Weights of a small transformer language model: learned positions.
Each number is 50 + 15 x the weight over its row's rms, rounded and kept within 0 to 99. Layers, rows and columns count from 0. The size before them is the row's rms in percent of the matrix's.

# down: layer 4 MLP down (transposed), 512x64, rms 0.0197, rows 212-236, columns 0-63
# up: layer 4 MLP up, 512x64, rms 0.178, rows 213-236, columns 0-63
down212 104:70 45 34 40 43 66 25 88 41 46 45 39 51 41 40 56 28 33 33 48 68 17 58 46 44 41 71 78 68 27 55 77 65 44 37 38 41 46 76 55 63 56 64 49 51 84 55 70 58 47 56 31 44 28 44 61 65 46 63 56 63 39 46 46
up213 077:64 65 42 28 42 35 53 34 54 41 42 51 57 46 36 54 19 26 90 64 55 45 46 54 53 60 47 64 77 43 42 57 33 51 32 24 55 70 74 42 39 47 41 52 46 40 63 83 50 65 48 67 30 20 72 71 38 42 65 59 42 57 73 43
down213 066:56 48 40 46 64 70 35 53 41 64 54 36 77 56 56 45 34 64 37 24 50 78 67 69 50 29 56 19 52 48 60 51 44 44 58 37 61 41 42 52 62 51 76 48 60 52 47 23 53 27 47 35 84 44 61 57 39 56 80 38 59 50 36 06
up214 093:63 42 40 48 43 38 42 44 64 43 49 54 26 72 29 37 44 63 63 49 45 83 58 53 64 93 33 36 54 59 55 66 30 48 44 63 40 36 79 45 56 49 30 26 15 39 62 54 25 79 34 56 51 65 44 37 46 38 39 64 66 44 39 53
down214 092:36 54 44 45 55 68 31 79 36 59 56 50 51 50 75 38 73 22 43 49 57 46 53 43 19 40 70 42 36 49 82 53 41 47 50 42 65 53 42 54 54 45 74 77 68 45 30 54 73 51 38 89 33 28 31 43 47 43 58 65 30 60 63 67
up215 118:46 68 10 33 53 52 30 60 45 54 46 45 32 48 70 33 71 28 58 19 80 59 65 69 78 35 56 47 29 39 64 56 37 78 50 31 48 57 31 40 54 43 37 52 64 59 55 64 36 43 42 67 48 49 42 27 52 79 37 59 55 63 64 49
down215 125:68 27 81 40 52 53 67 35 48 51 43 47 60 54 19 37 44 68 49 64 42 40 45 53 26 51 39 51 85 42 38 33 56 46 48 50 69 61 82 88 49 88 60 63 32 56 39 56 30 48 42 53 67 44 45 48 44 24 39 60 41 30 45 51
up216 079:50 61 37 45 61 57 55 69 70 41 61 46 46 58 53 49 21 42 49 42 59 06 48 59 48 38 51 39 50 49 77 41 22 58 49 54 46 31 20 47 17 43 43 49 49 70 51 62 33 63 42 35 77 52 30 74 74 66 71 35 65 56 56 27
down216 080:75 34 72 72 48 41 51 48 68 60 34 57 65 35 38 45 72 75 53 66 40 37 59 31 34 55 40 45 67 72 66 66 59 46 46 64 35 55 43 22 53 57 63 34 45 41 50 61 47 55 60 61 46 72 73 12 43 51 36 53 12 40 31 30
up217 101:46 42 46 53 35 44 52 50 70 30 43 85 56 62 35 55 37 18 58 54 71 34 58 40 32 36 30 30 78 76 75 43 50 55 79 65 51 45 59 69 46 49 44 34 25 67 84 52 65 57 47 35 56 62 38 50 33 72 51 46 48 46 36 64
down217 090:65 30 40 49 58 70 50 76 21 67 59 38 46 42 36 53 63 54 49 44 30 72 53 81 46 42 59 37 38 46 64 52 70 61 18 57 65 57 54 68 58 24 37 57 63 33 50 68 45 38 54 52 78 49 50 52 41 35 69 27 57 35 52 08
up218 073:85 71 28 48 71 53 57 54 61 51 19 32 39 65 33 29 61 31 55 66 39 35 68 49 59 52 71 64 65 30 45 43 42 37 23 25 48 28 71 51 53 51 55 52 32 45 50 80 44 62 33 72 58 64 49 56 27 56 50 37 53 42 72 43
down218 086:45 60 50 45 44 72 47 59 37 49 58 45 62 13 65 81 45 44 13 57 43 55 75 52 48 39 51 49 62 76 52 71 47 26 49 50 83 52 42 71 61 72 35 41 56 29 40 52 53 50 30 37 42 86 36 31 63 45 42 42 41 51 29 42
up219 088:51 56 19 25 71 60 50 18 56 84 58 48 44 50 41 43 49 33 61 47 51 54 47 31 58 62 56 40 60 60 54 57 66 29 45 45 47 49 40 35 23 74 50 51 59 30 84 78 75 50 48 50 38 36 44 46 38 60 69 71 54 68 17 45
down219 079:40 68 57 60 60 57 30 58 40 31 55 48 38 29 60 63 39 33 15 42 82 61 63 60 53 71 44 31 64 34 49 50 46 58 36 26 32 78 63 86 45 56 28 51 47 39 52 48 61 55 30 58 71 16 70 42 37 43 45 49 62 41 36 47
up220 091:55 45 48 55 21 34 73 61 53 78 71 34 43 49 40 61 42 74 49 57 71 62 27 60 64 67 57 38 64 52 17 36 36 47 31 49 41 50 64 66 73 29 76 58 56 42 23 48 34 54 60 40 58 44 36 41 44 46 46 19 47 42 55 85
down220 092:39 31 31 24 60 51 32 66 27 56 49 64 72 34 41 73 63 50 45 60 45 53 25 42 33 50 55 88 45 59 51 50 44 43 41 64 33 57 63 66 33 62 43 55 45 77 62 58 56 68 54 66 45 15 64 48 50 31 54 51 17 19 43 54
up221 103:45 47 52 49 35 49 53 73 45 67 46 46 44 51 57 56 42 51 71 44 35 67 60 41 68 59 68 45 21 76 33 42 57 48 56 64 49 59 59 64 68 36 55 36 83 29 33 44 60 35 55 66 84 49 10 79 20 32 56 52 40 44 61 33
down221 113:36 57 60 50 60 71 73 53 58 62 48 39 41 43 58 59 60 48 47 39 60 25 55 38 62 33 34 35 65 53 66 39 80 11 52 38 58 79 55 52 45 38 62 44 76 53 62 33 42 63 28 56 75 65 23 80 44 41 54 46 47 37 37 19
up222 099:54 36 30 48 60 38 25 39 57 72 55 43 23 75 28 41 42 41 48 67 46 31 57 45 81 44 67 68 33 40 60 72 52 51 59 66 38 37 44 50 24 52 27 50 46 57 59 40 51 96 38 29 29 34 56 70 57 56 48 61 59 60 61 69
down222 107:34 52 53 46 46 64 33 70 55 60 89 53 65 48 37 61 74 44 49 43 29 61 75 36 27 71 38 48 41 24 47 38 55 77 62 53 61 52 46 67 84 37 52 28 53 17 39 48 33 46 64 49 55 47 44 46 39 70 36 65 38 41 38 74
up223 087:41 44 61 57 33 63 13 51 60 62 47 40 57 51 61 55 53 35 53 38 43 27 48 56 71 31 53 51 42 55 64 58 71 52 57 81 52 39 36 53 16 71 66 47 48 65 69 60 80 34 51 10 55 45 51 55 51 51 66 13 52 27 58 58
down223 075:58 86 46 57 62 24 60 39 63 34 62 60 50 64 75 33 47 43 36 34 33 73 66 74 62 53 48 45 86 51 67 74 43 37 44 35 27 24 63 55 82 28 47 34 38 37 48 53 39 46 61 49 36 51 67 46 47 47 38 55 46 27 42 63
up224 101:62 76 60 54 37 53 60 61 30 52 69 62 47 46 63 31 54 76 64 41 50 64 55 58 55 58 36 58 67 39 62 39 21 48 30 56 43 63 47 64 22 65 38 25 42 60 49 73 13 60 38 22 92 31 49 50 46 44 37 53 53 37 40 52
down224 100:40 29 53 43 75 50 43 33 59 40 53 63 53 43 35 50 45 34 50 48 33 18 47 33 62 36 44 41 60 43 59 53 51 30 52 53 33 57 44 62 68 42 92 77 57 32 47 51 63 33 50 81 58 57 24 35 52 66 32 72 20 42 52 83
up225 104:74 53 51 58 43 35 79 44 38 61 16 62 55 58 60 67 31 40 83 48 58 49 35 37 16 69 50 48 46 39 47 38 50 44 60 64 33 47 58 45 26 43 72 53 74 47 47 42 56 28 86 50 49 47 52 51 35 42 21 45 35 78 54 30
down225 100:36 71 54 47 53 73 26 43 27 54 39 65 36 42 47 40 59 36 41 50 39 49 29 52 73 60 46 48 57 62 72 73 36 43 58 45 61 56 57 78 51 71 87 42 66 34 58 30 66 61 52 43 65 46 52 23 63 63 53 02 57 63 55 41
up226 106:43 33 43 67 40 28 69 56 66 79 56 46 45 65 54 44 53 58 78 67 31 33 27 28 32 60 40 46 40 76 54 67 70 22 75 27 43 59 58 62 42 54 31 73 58 26 47 44 71 49 30 50 35 50 52 58 58 47 41 29 45 51 25 66
down226 118:65 37 60 43 36 36 79 30 63 57 51 53 63 52 54 25 38 51 51 36 11 51 58 51 55 71 35 61 76 40 41 40 80 37 25 59 31 53 35 63 22 43 67 59 49 41 52 38 43 54 51 50 33 67 59 42 71 43 62 45 31 13 58 65
up227 106:57 43 40 54 45 54 53 73 57 50 46 45 49 51 61 63 52 48 44 21 66 51 79 53 53 32 64 53 43 41 37 28 64 27 25 58 60 33 68 63 75 20 41 26 50 70 51 55 32 46 69 46 64 20 17 50 30 56 39 64 53 49 86 51
down227 101:58 65 63 70 40 47 70 46 53 21 35 65 51 48 46 49 28 70 49 33 38 40 18 40 26 58 28 57 59 56 44 53 34 48 41 34 49 64 12 26 47 49 65 82 76 31 47 62 48 61 57 64 51 83 57 66 57 50 50 47 42 64 28 51
up228 077:62 58 35 47 52 49 87 50 47 36 39 45 51 56 66 52 66 41 48 36 68 49 27 56 44 55 31 70 37 35 74 38 30 45 41 39 58 80 42 29 15 47 33 67 61 51 67 66 41 65 49 91 67 34 38 60 35 63 37 42 61 45 73 54
down228 084:58 45 41 39 77 56 25 55 62 77 60 47 43 61 46 33 66 75 48 53 62 41 63 57 35 65 61 34 71 47 21 17 72 61 51 46 73 36 57 70 67 64 64 78 37 43 35 73 60 39 37 50 53 58 48 52 28 47 43 53 38 55 19 64
up229 109:81 62 68 56 63 37 50 62 41 73 40 26 32 44 43 24 43 37 69 36 44 37 45 84 61 56 68 59 41 46 39 44 54 52 48 25 65 50 69 58 59 40 45 39 29 39 26 31 48 41 21 23 67 36 51 43 50 69 67 64 35 53 76 55
down229 117:60 38 37 73 42 47 56 60 66 61 23 51 50 37 29 77 49 14 59 91 31 49 56 74 38 31 59 60 54 38 70 52 83 53 47 44 60 43 53 79 43 56 51 53 27 42 43 35 53 36 69 46 42 40 59 44 53 57 33 23 32 43 53 59
up230 059:41 38 64 07 64 42 79 44 55 45 43 53 69 80 57 55 59 37 51 57 51 47 29 82 39 50 47 43 68 31 38 19 59 71 70 63 51 63 56 38 52 43 43 61 50 49 39 81 34 24 61 52 54 47 43 48 58 52 67 35 61 37 55 20
down230 062:47 43 44 99 58 62 35 69 57 67 62 51 18 40 63 49 33 69 34 53 44 48 53 42 49 38 42 66 53 73 62 49 62 18 42 60 49 25 38 52 62 60 48 41 41 73 37 47 66 56 31 34 54 32 57 64 66 39 45 57 45 69 14 57
up231 061:81 61 46 61 62 48 55 55 64 58 21 41 41 36 42 66 36 29 49 71 67 53 27 81 52 30 26 46 54 40 25 61 46 49 58 63 48 39 49 74 74 67 52 68 40 50 49 51 30 51 59 33 52 12 46 66 47 79 41 34 31 57 44 51
down231 069:44 53 33 57 39 58 21 72 48 54 56 53 55 49 51 52 50 81 23 46 56 43 45 68 49 43 48 69 38 50 39 34 49 66 43 67 64 12 55 57 39 55 58 34 50 37 60 27 36 40 55 14 73 38 84 70 68 48 56 55 38 22 71 62
up232 109:35 48 48 45 48 64 51 68 51 65 46 40 51 67 65 27 70 62 16 25 41 50 65 47 65 36 66 53 35 61 55 69 58 48 54 41 36 70 37 57 46 17 18 73 71 64 59 16 16 70 41 39 55 53 31 38 52 45 42 56 56 46 51 68
down232 101:67 62 65 57 37 34 63 36 53 58 37 56 43 67 28 71 54 35 47 54 46 54 27 52 43 60 07 62 84 35 58 42 40 72 65 47 58 48 70 57 53 71 84 45 60 42 39 51 63 33 49 39 53 56 59 38 51 42 85 38 36 56 17 48
up233 091:46 67 34 55 36 40 40 84 45 37 15 55 51 55 39 27 60 71 50 31 69 46 55 42 41 34 90 47 50 87 44 45 61 43 51 73 69 46 58 56 54 55 16 53 56 53 42 41 25 54 53 77 61 39 35 41 37 36 38 62 63 48 52 51
down233 093:44 59 64 59 53 46 61 26 62 67 57 53 60 52 43 47 42 58 55 67 56 40 20 51 44 69 13 46 68 08 71 45 42 62 69 38 60 65 35 39 46 25 81 49 31 34 59 79 54 47 34 49 31 65 52 66 73 38 44 47 38 66 45 57
up234 082:75 71 54 48 60 41 51 38 55 44 28 74 61 32 29 44 74 41 58 64 44 50 53 51 47 37 64 26 51 46 14 46 26 36 54 60 63 53 66 46 37 78 44 57 42 76 77 57 75 52 40 81 55 30 70 52 45 25 61 34 52 43 43 39
down234 074:73 29 74 71 50 57 56 36 25 43 65 82 53 39 47 59 63 43 40 66 49 51 58 46 53 27 56 45 40 39 37 51 78 67 64 45 46 75 57 71 66 61 50 49 73 36 25 29 55 31 35 32 40 55 25 29 61 64 35 67 33 42 37 64
up235 086:87 65 52 33 68 51 60 37 47 75 44 72 31 43 62 35 16 75 53 18 70 46 46 48 45 59 50 64 62 65 45 48 45 54 43 44 28 58 43 43 54 59 30 46 65 44 61 48 51 47 41 26 66 60 44 51 38 75 50 74 38 83 33 30
down235 098:57 29 49 51 65 47 77 36 47 43 36 42 28 59 64 54 45 04 45 56 45 30 39 40 40 49 63 39 38 41 23 82 53 59 50 52 30 67 68 44 44 69 27 51 29 65 72 62 69 43 54 44 60 44 78 47 61 49 64 57 80 64 59 58
up236 085:29 36 23 39 52 47 64 46 51 74 84 54 48 55 60 54 55 50 70 56 51 64 60 32 35 54 42 50 38 71 46 66 44 68 48 70 23 53 66 33 47 22 30 54 51 21 60 69 40 41 70 34 47 63 22 55 49 38 70 65 60 49 80 29
down236 097:47 62 32 59 63 86 54 41 32 61 58 63 55 32 53 58 61 27 26 51 64 62 69 35 53 13 48 23 53 55 57 43 41 36 62 20 58 78 69 39 54 66 74 35 74 21 63 52 55 54 49 32 33 43 43 42 60 57 67 58 54 42 42 52